python train.py --n_kv_head=3 --activation="swiglu" --qk_norm=false --bias="none" --parallel_block=false --init_std_o=0.0255 --schedule="wsd" --decay_shape="pow" --batch_tokens=[32768, 65536] --seq_len=2048
Each number is 500 + 25 x the weight over its row's rms, rounded and kept within 0 to 999. Layers, rows and columns count from 0. Numbers have three digits each. The size before them is the row's rms in percent of the matrix's.

# layer 7 MLP up, 768x384, rms 0.12, rows 578-614, columns 256-383
101:477520469514497463509482534511460491512543475485493464464450511506458492495492484488472509523475501486545522526489495501506509490488523507516499516505486494537480488521466503531536485527481523544459499495502558508523478507471540459500537545514460484487542491545490488507473498514478517491511511508486503490488507463491527492476534550459464492504515497490495504505487484470503535495495
093:444481462499476529492521460506534541494519505509484490491488516463489439500479484468526535523527527502433538478493479473512509514497450511539492508501505524515509478457492560522480486508532504521531496525488469510496488485502495490452491533489470500532477469463472569495505504508473468476563516518535517550509516509496544533486493492478544474512533480463507497502510529510510489536486
097:537479514515497493517503499480493466518506507484531503486492528481499520501488521495519492525478491511457517531499489517494500477519469498484554521452523519528563486480515501499463506466489545509544494467498526487518507467501479496516492547468510485502502486520472493493486532486524479483483494499498497460495471520460478470486491517484486494479489470488478497482481454501476514458473
105:489480449508514518477482486496471460520494502497525471490479505513523502480515512494479495509526470482494454504516532470528496552481518475480506513501500463519472478560498476506496476503519481483465514471500491522487497457508485487476475449519445471516496515486450519503488493551520483534526499463492501499495471462469458503517541510489475459470498441504554536509501490471480494513521
100:550474508523510510522530500491515535489473507493440506472484530536499443477512486519477519529523532541499513504500467527510492448508495519493523464518484515490472481512549502510491496503514474534533465513535474518522522485502507485521455491504521531509484537506491501480540466489486493471527494533479488470501479510483484477519502490482525509512480508501477532516526468543488525491475
101:506541470483460518513486486517521527499474543503490552483460500488499509525503494505475541520498493543476466477511499510515516503474511499518515512488498461549515491525507526475507499497509542501538485501463504478521494533536477518466477519520464487509504502486479481506464499449496522530494497511493506465500473529474512528496491469542515517504485488479494531493508481534520477556495
103:489515524480493505571514507503497473461521525495509465501497528479519486492526513477525512480470523520485481492526517502495542525527493482524503479516459536513496525502480502511497485521506476475474526517466520458479516502515475469477507544453510479439487479518472495479476455486481530470494473499518493510419458496524481483517502491476527479465496500475567553477475506490438512544524
105:498509536503468440493499515536462528517505493510561516484501467520529516500478450496499466514457575476485489545472506522479489496499497514542510500509486488516504523541489509518521442468521513503497450499516492508486512514512527477483500533489492531503519471489510534499503521442502517511495523487503481487482519555504537504468490486472531472504496496502535498469503497535493516510495
102:536510476481483480461455499517521516496489430493473492508489495505533490499557519516485468523525479529505544520482485502462454465482475502481497472544487532535485518484480490507525521509451511478490520529569513471492509466469479540571472520499525468422519479551527492484527494483537516506474503514481510462484520539514513509495499501515457515520510535547448466512504532475535471489520
098:484438493475480504506488528519480507507490483493507469491539454516517511527451552505464547506486496552482515483485481529532493539515512495516452526476480500531503463546538510481505497540517481534458496465497505505501499538489521470473501507479468485504492528509500491505532481470476468518554503492519478509480482499470505507433498454529525468499522485477474468483454493483507481518511
096:514479507518474497523506500533502518514556475547470463478522485510515488506519477497555516516514484474495523494508496479484528476531492436455506497492486475472529507507534490519482516486450450470486517506494482509515530516494530439474538493483522518509491466478491452473479528496435523506503481474495512471505488514479516503485561507497548513496489459477545527502496535522489509543499
101:504528507507506458512558487466452499436510480484477457493485441516483476510523508444486509509526507512533497499510543520514539491492471519507468542542442536478513501489523505490525498490499504538546460520503489503505518499492478534505507516469489512521487499486555478498484478433555469530476488574470483490533479494487530494465491492457488538474529491473501549471500498497496500444525
099:502515476487470536489439500496501491530540569497442486492459471530517488514505482473524530543502524515505514493464506512498527475501503463490458513448523525500461496521525502506484483489508450480433487469520506516477486531472524492494457498493512470534482471526525523484484510538502506481504508471504488508490478467488534536499502473556474482438495497500522503450502508517494511522515
103:467481473472468530516496475473483468493494472504523534491479525505486512475511451536480493486508466480496466527539494480511481511512475481524480482516543464485490514510527507483453477474520481516497480532484529489522487471491471493450488514508498525511513537541500535505522494486493484554542481506464494492512538521537500501484528502494539511502479499490486498513461516479480532497454
092:482493481532462489512468509499459512557491507497483518500507510484520498543572476523486482500518522473511472513536522506536468498493500496507466490512514505524481451526479542549502476508461523524538494491476523485517470536506512515488521526478512457473469551525515482493512485509463536526502498505523548525513541461514477470487530502508508484497534489453501484568524452511488481522529
098:512512510514526524508526520486481524473501450523479527495487499523500530490545481492469506468477472493505534524497470534461507507522523511494498521492486516502478473536441500498546532459490534499517516538494511550486457527533510508497519503480527550451540491504515491518507527457497497510538546467550507527517521519523473513530510553522516493533498506477517476497498473500498508468499
101:493474487457503506562527512452530464573514495463489527497510527497527468469490482531507477489467476479466477494495484495484432456529510478473462535494493444458533489476483512481497482514541494458501525492481502508504481519517540486506535502481497496529515442467523510507471488478535476489507508468476505497474492487457481502537479532543483455493471501514523520536484478494486503457493
098:483524479477494519516492516520523484448492456516478484514510464533509517426472483490497511489529470495570483467512487536526490465507493497498477506492537497486459526538513490500539495511524491499554510507469529513528501540501530464491485500509515491505502478500506486528481485497536545528470524518514524522501492534471489502512490509550562558466497525456506498477569503544522512492491
099:484527500476492493508444497476495483505483486500506473552464480555460503518506469495486466527543519509475557458501499509442506558518491448513448509508506493488469496526491475493492475469473458488471513550486467502462454462486519520469490492478534500560524473447509510508508485491470529519502519526511469499471467469501494492509554522528456535529467515523472480502488506557498509518552
099:528538504478477473427530494495484465511527552520513552485516497507460513485473491490481483505518495501496498481522544560522476476470484497465530485449543524473519527538505530493493540498466520479499458561506493494561464521486474496500519523514522551500493545519522501470477529491473515536539484529470501527491468537487528488490473462492489470500496484489484549520532509540475487499518
105:477487451517502505494464492507473480495458513478478469527490521518526522510510497454520506515465526504465518525526455514463493513504505547502470517478516528490514497498526459480510490490513506496534489533549553486563504527481494490500476484479475483489551525510507509454504532464466518520513492502483529538496526515511482515514531529497461477516521541527486502474484537494511560493447
101:468494473492466508507462508526483493493504477491470537499482503482533524540483428499507518474473485464496466481484519447455504478507545447484498503493495539525523511504513524504469569506483494515526514488491490529508513495504531491524473484506469529490488498496522526496538517440504445469479478493503484528502468529534508489529502517549493511482490524482500476525481485449524489510490
104:507526452479525509517494522525517515499509527506493434508488485484505507433495514527463522476512540457508495500537484516526519495538451448528538449514478501483463544459527493521485535495494478499523518474506461543529468510505480508517494486511474521474538520477467496526486448487486511515487529462523527469473502491549470475504527512526503534486499509535499511464524496508551466521479
099:527477520468481494490524504496543523496520470546512509458508484517529484516501514478527442508482502512462462467453542508503518537434511550480483521514508591515471496471495508519524515495527452499514491488472512483476503508483470507514500481538504508519463503549521435528521485491523516474525475489513510543520516506561493478504469517523521507481473503447520511513482486529516542492526
100:485481529481490462477539478497525485507554477481440499519460484459470492493467487438553487501498513495507481515492504514511457495477497532470511477458491506524550467480471528456499458497492504512500523514535467510459458500487461530536494504495471527492487516480494501527482493518527511512481469439458489522504482452459524479481488533507506477501530483514465501487510536534540509497499
097:486481453498477490493498459520517489537509545536519462500483504505474512469505506493504499461503528516503461490471525507513531474529531506517506455533464498481488511497512507516480531504490484454475468492490477428481541531490528476462449530531473532530463486496489466514478515486524541487520502475498498541485522527466491462538467508531521496468535500511487511519443474528537483490484
101:537475530493529509529487488503564493509524502478476497484496570508507515495451525528539485519494484485516500520506505556489513506497529513523496466515500496521487513500478482451505486465487535483478533517479492463507440473509514505483480502486510470517487513492447509509509489513476488454412506501466487467521535501513499519518483499534525565490536511537491497491485495482496510489510
105:495482475500527535518486513473450494481499499510517484550493502490559505521501523486474471506477459528532511494495448478503519510501478457477465501475501497469519432524468529504495494509487417525509499481483562469529512493478497528511511498510479479489528513506489502510475510505511520514477497531486516516494537499510512529534503492527498498527535450510510473524527488537503528475491
097:525498495489519502500501519474505501498484487458514442502505492496508479473524491546497522519526502490512487493473463492498463489488539461502531507483496530487521491487481483517570523482511501495527481506517527539526512510468497511474497489523487497550531509549495497474483484498489485527547480485546556483506493489510488466556473510510521515509495530512485479494522511489543523495459
098:540479479466489480530498482494513471474481462527502509527490517499545505516541516523483509492480450505514500473512516524497486468465499507488530508493506462521562557459483492547511474490488513519468486535517516486509503529532507456533525514507492527472481487510491497468480503531488463516496552500516543474503514501494501528485483556495528505523510526485503441446438530514494479474504
091:517485511500450513491478465498500500504476515508473487478510518510485505526483515502508502507524481502496484498535525509475517485449527528509495513480538501504475506487519484512511489534498493436549476553499489522507483553463527540527499558513465512484517532510550474509490473565484535566504530495509547472477533516503472516506486510466479530506474537532487507432480494480478478524485
098:497481463537452573505453469510474568508488532491502491467472507509559495496461526478514535481486469544480493545503514477507508506507518489530508464511504542503462504544458486455469499491534494512457549449491506509572485479502508514458489494528483521472510519532496464471509466507509525481509510501480493524491499537501535537504476498487524436500491517484547501481482518519508517541458
093:514481503496454498511498490490525503496556477483511526487535529503495516468495537504517508514456494476537514482506499461533491480498496476516495446463469552519486453492476525515528529437498493512468495492504478472494551516482528478509532527516491491490494481493486490502524483527472497489527519514461508528515485522539505487504498516420500506467527495510512478501505516496479473499512
097:535523572467488507476492471475536496492530506476479554433475518478537461497482473473502485469472492520513518508526500504501480491439480485497493513489515477502512465467554523546515512566501521476468519497499515506496459490479515476479496506511483493463488476493495499509509525494502483466531513522483504497489501511496506479501480533500495509532497483482498498505489540511477513522496
098:480498505515483466494485498492471478504483501515518497496480455487498501519526502534549468521540530474528466525509503476475461515540505511492497503485559469505462538476479517473513517498491496513469461502501474492505519482451514469472475528522502486526546523521504498517517527507463573541527463501515507489511488481483496526477530512498481461535521525521454492514459438515497475525475
098:508507502459506554476513519450483496489460527474534523523539438480509504463496486507453483512487525476482491466474485531532486498513409557508485499488478513495510481483524504501507535502499515498529545508508509520507514520541526480484492482533509504460506464504504488532492473525542533517494506503476492487475485513489453533528484508515497487495527485495497512509484511524495490487472
101:525462538468496519485503507502451495511537509467509491507507461517495479486474518478502506527482514459486478492515495505463501522546464534526480525496458519515468513518515488510478506505497494525499483513487452491537509475509494517472474446475458454476539587522509474473478522530523502471483530511525517481509514477544470506475472499452514493485479493498493545534463460548496513494480
# layer 7 MLP down (transposed), 768x384, rms 0.115, rows 578-613, columns 256-383
097:473531477493527517488524531499533477523507491490484532513515470504473524459518488510497483508521503497529476502520496497520518477531511480472477489468507495519485472506508525519496487515460480520488569489540490512504504516522527520501466487495507508504499484531443511503492514475481494516497484485522495519494492521498525484470469511476522493515477496461493473485495534548511485511519
098:482536525515539505461518477481490517473531490499511493500478506492504516474461485508515488478487526499514498513478531497539472539486498485482467505536524482534509540443478504510486483530500505498469513485501497490515537534486507490472477490521518493488525478518492534504540503493531471453491491508452499528467483494472481519472453518545487522497534518496450490520513501518470465481493
100:528520489494500534551503485463548564525482475464472486478527505489508502515481487523471526483505505494516499516466519539476483518506519484524487509515497512521489471507480473498516495478527458521491536449525502501489560488529508474448520485500479481494493536498519527482521492461465462478482482522470503501487512513484523513480505500531468496489501492512503506546495505474509510470517
102:541500473519513545513465460499479453479523485520503491515508494515487508476476497525502516503490518475492528487502505520499463528470563477509493485503462494513462552502491472495514479494527532483529515481486509476518453501464497460485526429512509495464511492492486518500494480520467502495499534514482504480483488482455472527479523509506485512518573526495502470515519508471531503518513
095:518498505500463557500508474523482500546510492507526485527518481468483521530501530506464492499494484516493504525553521544516491497503505498442505505511526536587497539479492478465499486512525503521517474484522506512476519490542489566519491474535508525559529509454478481490475496490516535562506500510526497471525512499517517520480497511525500529494483532509464456451520492444488501545495
099:490494467443554513461502493506487499523454463443494502521475522509525493534486519443475468504547484472503479492528487542499485494497469472519495505514497506512504559511507493507513467538506496500505459483502470475525544469509536499500453465473470530512476540484513520510488524533504496528496542472465502483486496493475498502538522477520487534490488471495541527478521508503471517506532
102:540477462507503521479451474521536492523476529509497500456470516516471453495502488477517494505486529501479465485505506491542539526495476480486500540516515502458509509536496493530527512488552502449496469518516507530493491558504549489461527519463534466479494543497493489510514516537476509528506510535498505486483503449487498481537526490501497499542468478470486477502446551522481518487496
097:482515479511499507529498505509506547506487496495504535476491502537507510496463518487511508475508534500474499488517508513500497511484490478515490484494492511517517526517490505475499492493528476548565531501503486445493505517495528492507477504459474484471515520499546492488480521512527465536553501520475499514464490482507467480528502491493493502464511476576524459473554530504500485496489
101:461478541510463517495485498524510487508524477551527450519484532529502484484501503507532451508537515538495482508475519501539511475491445503507488497492491492490508516530537506500487482534518476496507462495505483464560496461510522460511499495542528490548482501491453523513525501506506455508503493529577507489520497478494520477471492486530540522518495508514501493545453520508494483538514
093:489487502482459491522490483499499504483506548492479491464517493540523499476543495492481545503493516477475490515477501509484516522489514464539552488490493481460531497531491502525495501498493502460508500507515498500498520514543447489480485509488502551484443512457554496507537510519491507487504466510469524500548469484469529527491494451521486537468503525533463479478537499509527517503492
096:492519513498488503515477465447546466491519545533547500491490505544496481515496520496473500471499451473421481528496487512507496451500510501506500498540489502520542451487456461536475470530535485482470518475481537540484475520476519481507494485501511486446451532507472495497509482461479524501513481524527485485529509491504520504500540464518433496500496476503509519500466454474527511532502
098:520530529476477508467524519519469473525504489477520500467475507508478472518458497492502480516506504483482493450535497503508488483438467511500478507491461517481465501513495489461497481439488500489525530493495485518509526529519529547505481506535526483501493494549520489519537525466445498539501491583520479496497467529522468491475512474485527488485473460478488522509514514490515522473457
100:509518468493504444482514494544510485478509506512497537515458526521501469480477498478526484544504517489530513533505500486518494522487494484490554493492475494501464492504521476518465454502530492511496476510544518495523463461475477544531497448542493555466546503501503490503494453505491488505537509500496498475479513489489505492478501502536539487502468490506536475477525480459498505521492
104:505519555479512481526536486456520498467484450490509508534465501479469454492536497492479480501544510517479502529535535510497513515497486499513488458481458530492472535529517512411524470526522519465507469484483544513521540517476496511495501470514516494500522545512493507518481519495483458530474491477489487487492535441482512501457482482546535498479477513491510521542516512491485533492528
096:483512448457509525522506442497476509493522492543518480518535509528484512507474532503491500494522481504460531499501479477497554478501493510488485456505543528525464461522489511479469495502494515481562490477483479454480513502493487457515509533489467473527557447533494519530505512503490516491495486512465504486499504489475492448465478528480479541483472506485501513444528469483500476530456
100:476489501556510507479570498473470515487526516502521492526543471516514465512457534500471481523512529508494467483470518508492497522470471499525471520535506492523473504522466524523568428489482511549517497535523492488515526497506551502515563486479506511479517502472505506518504523503524470510513511551499504503538495487507519546475536512492478536470479488503516498541459500491508524509503
099:483513483499533514474494479522482544484531497460525524536492526500551504485538489506511537518505546524454490473498464542483519447502484533529492516506501515480502485450528563500453508474491494489442510511492505497520488515494516503504469516514491513463452482494511481506491501512447454510506491527546488515480501585522519515468515522500477489530500523492467471510505471484505465493509
098:556515522492490539483542507504544460530499465477529455495469510526502532483551504524500533497495529516474508519530558506519531554513524503505489465499502520498497491498496540499519493490501510492463481512499535522495539441503426545577501503508484487496517496486516537517507507530474495482499507512546475505500463489453449499540502499500519503500560456472469478491479504525520531499503
098:541486520528523502462494534470464552513462495484509464466527503528470547487515534518506509503500520454513486499472545502485526528470484518537525499492518487534552525484495488487534539462511532563546481491504532502450524504499500465499502590469505480443539479471528501491508486509484480547459485497518514479514510530523499497538490482488552484504521501483470484505517517507444502441508
097:501471517518547533495509513489488492512444518502459499501513538502537527520505502521495486553478513550512515488491494501505511537526510488503507476472528495526489513474513514501511525484497487518491502481491476461509498498543517521484515525499528535487498514534489469461474480479521479552475511516533474509559519503489530498533497497471534454501516508488471501494552520441499497517503
101:522502477520509522495488543467515527519505482502532504535534531461502483495524510492479507522516466543480518517458475460512453499532491476495533503495506459496486472483496461459485503488521490467560471490498515495490495463477522498501482480538522480517482533505487450500501483489495495507511528497483481478499467498505517452484494533522528491513544513489499487543487495476511527534489
100:500533494477495513558528509466531488504485471482509561529500501511469490484501514500531534515494504496537521513532513516508517520559531481468446515516482501453525532500449469478498503538469540483492535520500514522497513521483482501472472517457535494499488485483459500497511528509568502490538486547494526477511504513496443496520475457477513521497468483495492524512442538485505511501494
102:526468515530522514465464485512511505466484498507514483551525526496476489490508504472480533494507513448492497481498465446480495516540493476485494468486469529469485522496503483522506519505484510482510514481485496549481511514514474515486477475472472520511475502490504509502510504494509518518525519520513512481500465487541524490491519515501472472502530488517522498508486526473505501521482
101:514515519514505501519543475479489457468472525508463542472520521498495485497523486517504504479526493457483471477505497532472534500475523504466482528509515496498492520499426474507516514491546535493475511496490462498503525499477486504484488514497515488561537503499524553499508481554479461521530578520520435525490533534487522559470527526498528497526462542507512477504502522491474512501534
103:513513526469513470460525485506542500513503486552461503493503517532505537534479497462551515462491491480503507494450492451454474500519477523496499500517472520505496512520482501496491550519485504500543514509549506477494461531486499473454489514493497483493491489501453541471563489498512517509481486534505513521507526486558513450517455500496490455501511520517488458447446522478483476486459
100:476512501504525518456481505522492433480551529503488509504500485513486525500462521486455509447502521517486534471480506487479546533490518517482478474499476512515462493476471485511543511489525513486493467542455521508462507496435496491496529505493525465497518525515477517523496494506536484485471511520509498516539540503489492475534458496462495478457542491496513477501502464475530510470538
101:479549525518510512464484521509500485503444495492463522490474506517492521483477515470480512482495465539551487516463486528457487510477512470511528488502511502478471465474469462510493479475529492519479513535508502494518524513507480462524476489499488460511489518509457512501512509505462489502487494472463474501553539457514472454529520495547540484530522507487519506475478450448483510505490
106:519521503473486558517532492500475520558499502489491464511486460510515465490510532513501474472549487521478487490501455496520517483441467470504512504454508479466513516426478507499500483483539494467493500477549525472506434487514533523524472512491500486525493507448434509529470513466507505452518450485491486520511475501504511464533484515537500487531506500493496499506500475501514504449500
100:566528527504475494472485502528500512514517479521541466503517491511489529514487496500436521526495473520520489503501504505425488506503487506503536504483490539503494511508511546471491488520468505536414496502502546570499522522466492538563517533473513487505540486483529525515523556506527522483496508485526510520477473515529494489529490481501509500522502472454513497504523483465483495483472
096:480511502523506489515541487522468482487471495561458471484483518527477482532552472453474531473455473529503487485464478507538505489499501461472479499527540499470496449505482477523502494496503459504489503469536484514503507501496499516504498503518530481509528499541462526494523531485508482544502521519466510471516456491484497540470494534511478513537463496502535467484523517486565446473474
093:526485489510515501497530488518515491497536512530517503503475485538477515509453498488544490496501510535488486511500498472489505487499498510466517473497505505525516498519456494482519489517494500448552460522508530505475545536534541476511493493509511511477519481471495542542521491495503502488482489512483500516514470530536496481475503491508507494516506492536547517519512466488483529503502
099:481451474452488529488520514505457496534514502478474483524514489496473511489523468476471521533495511476530510538509491497506508505480503502497472472473497552485458514519486496462493524499468467481528506488472473474498492492517488510496465498497521542525505494509492506510510574485536452468457493461462492512513460471544445501518475478521484500542505465503466497519426502487473512484522
096:497519499521469468537544500475544504487485485482483516491534516552489488470536468498512497496504471455521493543515530455515541496484510493532468496500510512508496540522503448525500482534484481508518487519545506513485508520447518512469494467473525502503474493466534467443536460508453545486528523524525492495507488485515478517509507499501534523502506511506494490498500511452450490489508
100:511485492505567472511503476552480450515484498501511494478491563530510444464508489453523537522504509481507502506554472545489494493474503477557493478485536491481504502505515484524507484491507505484490494510477488533530536527502473509531456542498465519518504489471453541483488497508467456539492554504479465529528530492504564513481478519503532516482492488483512518532474499518530447513501
099:536528519505492505506476493527534508526478483462478517465493488534506525471546474487508512510496520539470508504498515519485477511483486524545533517542501546489513500491463481460487511492453496504488494482523503483477534500527504511542510480521519479506534489455532491496495482551515535486483494452461541465455467479501491514539531525529527513489512531485499493484520524507530552512461
092:496542515513514477505505500500455503505525530470501459476476495449511487519492516522473518544497475524517475517446472523477535476458471499513469525530542509465503482459500471509458499532479511506528471527457501533465499506516513522479470521487497511555478523517493520516498533529508457513533506502497517513488515453526457491480497528463458506557487483471496549485475455481480488490502
# layer 7 MLP gate, 768x384, rms 0.115, rows 579-614, columns 256-383
092:494509562499558484506516471477518494514480520473518479494440498484538496513471520492508507491477500513531444525514467472563489468513507503467452499491516477525573536521481553541504480504499509499450496468505481485513488504473530529514474509514521519514496500560500481494523474456529512516491542491472475525479479505490485486472481498532475515485489502520509548465497537471462538490464
094:498499477545532493516578494505550480535479510487511519518515503488486469510503508528502534527512512549476536504529519512541511542516480552507544443504487502475488519523479512501513481511496487489487552487514532553444505497526471509521542507515491487522485476504478532473490483492479522500555539504508477532509532489521469447509518479525481517538474461537512509487471456473514487521502
103:463547532491529477513495487518497547473513516500471479487526535490472482461495505499525514460497470440462487498537449507466507506477509457480514522513491475531537461533524485499498508490490483514459486520458557517504532490491516539481527517481519493508488494509478505519511474461481507462518515526465528550491475513478504478477484524521523490485539516487475544531508482511490483524469
096:471509497441468493525526474457491493517459475482535486540461481566484492505510519506514446486512487521494482510450514496488497538502479543442467499488496537505536488480446504488512520493505510466501503475471482519548510535457486583503501516506503487526469520503556494503494505489507481488514474508528453492502479545496527483508500491503520523500483496486478513486498502471487497513495
098:493518491497481541463503526516518546530505487442494478489487503521478481470515514454526525490533493489505503510494472468483497530508466569492480485493521535504443535455505523474500496506511526501529487501524482532491502534495539500454495517525468526491509498477517502469516521494483476507450517521516505531547495477516487452486543512525501495486510475485490486519476492510481495553526
101:482498519472500540543522495541542525500514524454492491501500522538505515468507529497487478503467497500469491473448554505500552460510555504495497531514447474491475459490488540515482518530492481495499525556525499479506494539498481528498501492491493471487504495514474522496491473494514477452483431510478513467515503500490507497486546512495504465511470519462519467463531512497482519515428
104:503517525511472512509489523454482534508494536508523472484519533484468514553484447479513489490496512496456509519515512463462506478498495510497492471537492472533481490536461523480499471485517478514501462491493506489471513491547539471532515494505419526484486456513498503521536510491505494536496489485499492549503487528495490487436524463491504529503488490482484521495455523531491494528454
098:516488513500519503489489481521455495492474476524483500490504498482506519489521523502533504504504496522486510530527478512558516484499481458512522481458492485513471518530495479454481511489505544490520516504495482541518557523488494514458526518512492499468478480512535512484518480499476484502501479497456497463505525535499484505478553520485542483495482464527523456497513484490506522464520
097:484470459494526527486478510519487524504495472476518494507478528513528495505494523469498517509527492543481531509526499501504480484502499502479435514531510521472463490503522558486525561501470472480490510534477544547449516554498514471471529521475491500458502475498529462484466540481504523495510484525486513502489478475472436479463481510516545472491490543478480542498509477479512504542509
099:485489498483474513469481440476470505516466470449535500517497492482466479528536526536488477521506482438534453503511527535536479514505538545489468480494458479466499521507504507482519508468468463506468508485500557523477514486514483513509539513484553481506504481482465495508510546473513541497538479521480518499503506527505542504521476438474496492510526500510519537522512515489510471481567
105:492446463490520488479473556557489498480512501482500485531483483504510475512494488514486513519501489498494492475538493462492520508485520483479471528524499498530505501520519496467469534508523532503489524533465532495512504525482501528493484527527545488497532474513510520486493512477501523519493504506448481486560492524484514476512474573472482467491516516467489543504518504492501435472462
100:460483523513511469503515470527493480516542484477517466481533540520532495501537516504477498500488494476498522490518446470486516477524513496541549524496481510457489497483514544535567530531517473479519476514491503506489468508460487494499491498492539507498505457492491482448544524495518482470499500471493524515492485485493465490513501549495533520463474555459504507489547490519508495455513
106:482486528499519494512470464514504506512505524511474494517506518494502519521433487550494498471492502502491438467467506444491504482534513450461491462512526526488507475504493538474493469504467500511499514477537529483496512529498492524524533469473519513496523476479505514559506492500538527471492519494468552555444447523530491482501491503497525531497508449495448494469539476523523482472483
097:497526510508528530508489496502507491494510518508486488466543438420532582500476527511464433513513486496472512516479532495509512513520507544484501512498510493486529536483545452493467512503538508468514525537496496525469516468495480471486482528476468467519505541505507488510511475502497546506532536514518485501500504572523531491515501515499510515488470558499456533520506527471468532489434
100:474496467482527514482490507512551505489536509511503458489528537467512484502482528493523499516497503500526527534498491515506510495503507522507486553563532509500502506512559510432460499556534501466536518507510481509476517525474546529507461512557487522495467469532526458525498479520502495522506464513506483492517496489456495499516512460496512496490502537504489535509527508521488489508520
100:459502516543488529501552488530465463471481503524480476482522543519563497477532455464432497523500540529490489494512514519501502528558516508458509500514485507481504512554521573490486494507474505506501526515495504505494470501523511509483494492493483482481540508448488523469497483527515517485504547504515509478471490554517517532486501503479504487465475530524541481534495532506524512488492
102:512460494560507509517502521494472483454497480527551513502504541491518503524475481528482481496457496451484522516504522513519512487518511489490544532500495487529477508550466485524442500510500502508527513517479479484536494454530552509475498491492519531495503514489529496540472513492508470470452484501472454517470529511528451537505531505494496472509506485568506476499509508484485470514460
103:545546518439512518512495499530522508512510494508519521485541451458482483490507527498478483495439475524466508448496516524506468496517490477533492534512479449493493514488480492520505485499504468516495486495489490552449445495470469455466553497449510528519531490521497515487482462505510533447518535551553536504506511496498529502500508539499504489511496489494492535521468520492496488484484
095:477487452467535530479503491492462520495541485521539519490503513542492478546511505481485512528455492505497492516488468505500516462511491489467497526493586515518531515554520498498498513521465492479478488544504480487493488486455528548516525455492536545512471463477494504450503519498476465465500489460505498513509521460488441511447493479546492532490482514470456522498503448479486512484518
104:511476480516513505469454529505516525516502508524484500503535526463511507536501471525516447519483493512525495532494555506528486523498459486506476522494479535530509508477526485512531479509512452549476492490497479505498446503515493477500516528497527526562453515461508485515468527510518502500507498500497525445461540475534523492464488439532550530475523485483497500508499536465460521510513
099:525527511470511506516469460496509500476528479461525474495529485547493480477537509525513527477535476500531519457447505510475494518540511476473463499474499552516491481461498521513505498470491483479477527483479530493501462515514500491474499506491507518445488476493514533501530471476453504474516524517538533507502470494496545520468477481521528501519506487512534480470487533517531515519570
104:473498512484470475540484490519525534497490494534501548444515484532501456524500496498467499493551472489471506506505516517517459538497540564478477521525526503567530491495538498538560466554481486514483482490527490502493504528460502448495522509534534516512495526514520460512516505520476510532513493487500511513491497456490516472486506465511476494508501484482527484507454491507434536504515
101:475491487506511486479504482546508507491477505469514523510480497520492502503501523495485527523504488489510497543495459484520471468544523510498488487490461542491468520485481498538516473484479450503505464544512486493509478546508482511482516523516533448500478499462518493542527513471506484492508530480514505473440536493529473487441491523471545445534512547499506494533519488515532477489507
102:516535517517494491505520485521508495426513508531503511446504522502514484500523481518522503551484489497526520493526484495506504496462494498490501504505530461497522521532475547476538510490537504548467541519530510518509473565478483539482463513496535427531495519481465540511541513546516474516524520498504529506519510501502499547508525521482477530518493469519501513481501507537530505486512
092:515536488499521522524549498459521558512514486514539482469512516456538478479523548491512485545511517518498458462562468511495494512430516482527498522509544519490484506521483518484547506502515527502469472512513484532484507499526481534540595470488531499476526509477510518473476480483467514518519498546494516478485469467496482532508513472516501468488492477495519490502492500514459480501481
103:506515465473479478504529493483530515444490478479499540468489536513545506532515509507534531523498531484538522498473513533498474455515451483463493491499469497476486498464496486471560526439522494490490507454512527500473508483467518502492490508504493496491502509503490507482514463513450493516517550469522544501513526489553506504511465524453518506492510496547494521524505504465472458501465
104:501533481485517476521471502465506511501502502487476515512565529472497471506534539552538493495488530469532480498511464475496565470480463520508511487509508528516520544502497485500487515538436505472472504511541500523518517460468464510478527541523554487515513449463509518470488550498450493517519547503535478500426460475488482536472494504555528558531497492478551509531509540477547511523502
101:465491520499506482480536503518471502474475495549459532488464508510479480520505495529509490492510480528510546516523527473459476526474479487519466503529501480497503522461492515505478491495502516473500439513556479489485505493508499471506449519526494509507513564512528517530484503511503512535490505459492455524494493477520495469457526499508514495513461505544507476495477528524474515481467
096:500466534496514485545479525487488496463493528483503504528548504482526512448509470510533486489517545480525486467506467524544516484515513487560521498504520549491458521459486495509476490499498515461504513524459472500478515464509511502528523516517478485498493486444531511453494480489449485527525552509475489545525537505514505502494522490414542516482504485493529486544485544507473494519464
088:511515486538512527492476475497514504527502513496468499490470491484485521521513521497459467533475509523476465507502461514489500515481505525519540498541524510480499520471500445494494508504489482529488524516509521521493530512495475502509457493517493471514471562493500517518511486512490512528475472543512510499514521507507516512481502471530512502526494516476458477528506482482483531464544
102:504484526514475531478527464475456452516552481530482486506537478525492464495494473489528451455455450483497495482500501519468479497480558482514475462467490503483502510523474468481521501521454499451483472501488488502503511518507490531500513520504449514537491508514488475533508476504491470471474533494483491485470510473518484512501530462473510523520468488454497558523493469482463488517509
094:510502514514477521530501446474496514493522501551515520504469556490474453491541473503498469498553498506528467503543507519526472546473511526513504535520476527542496503509494510450477526511488504518531532522474473523534515508517480483508489504488509480460499485500533484471523483484510507521528499522476534506502480476534509511459442531497509539478495495489498514507487499457513491497517
100:518533495535548486485500512526470509466503499475504526466511521481507482493516483471513531529499531534527548452510420487492515515484543534549452515481520529535477497459519479535538507542521518518487523514492523502495513508542499487525479517505484464511488520509461530509471474514494541515508522515480479532538515516495465534479486501494487508460468510473507481517510525507501487501534
097:459433485527476503480515519515533514510525548522501460514516496476492561449499500499487483536489515470474499476483487494520509490514498453484503516521464553544463505537494484548478463440482509478471475511529492501545501534471537485499500518497468510513487491561453477511531562532508504467504549491488470505480510471479503501486552504516544509461514489541519514545530487521507498503477
100:487536458494499502505513539516499534521502520513477515491481479505510475502521498484457515483473487519504483462476480509494472497475504479499473493528510513550501453540526508524504522446472497471483560530505499481481492501507548490539511494504486506522511498472495505478519462522570472515486513525468534520492488515507514498519477506477486462522494511495507485500475521514466491498517
105:495509477515489542489486445542506457508516497548514508490518491505464496503498520508490527524504508481529483499486472494487528509493452458481494536470523478521507488508481502475509539511488462538516511496456544547479553468471481525486442499512496480519540500498488484498516537505512450531501474470463573531508449501503523503460497505518510531520490514509505488466500488488501489465457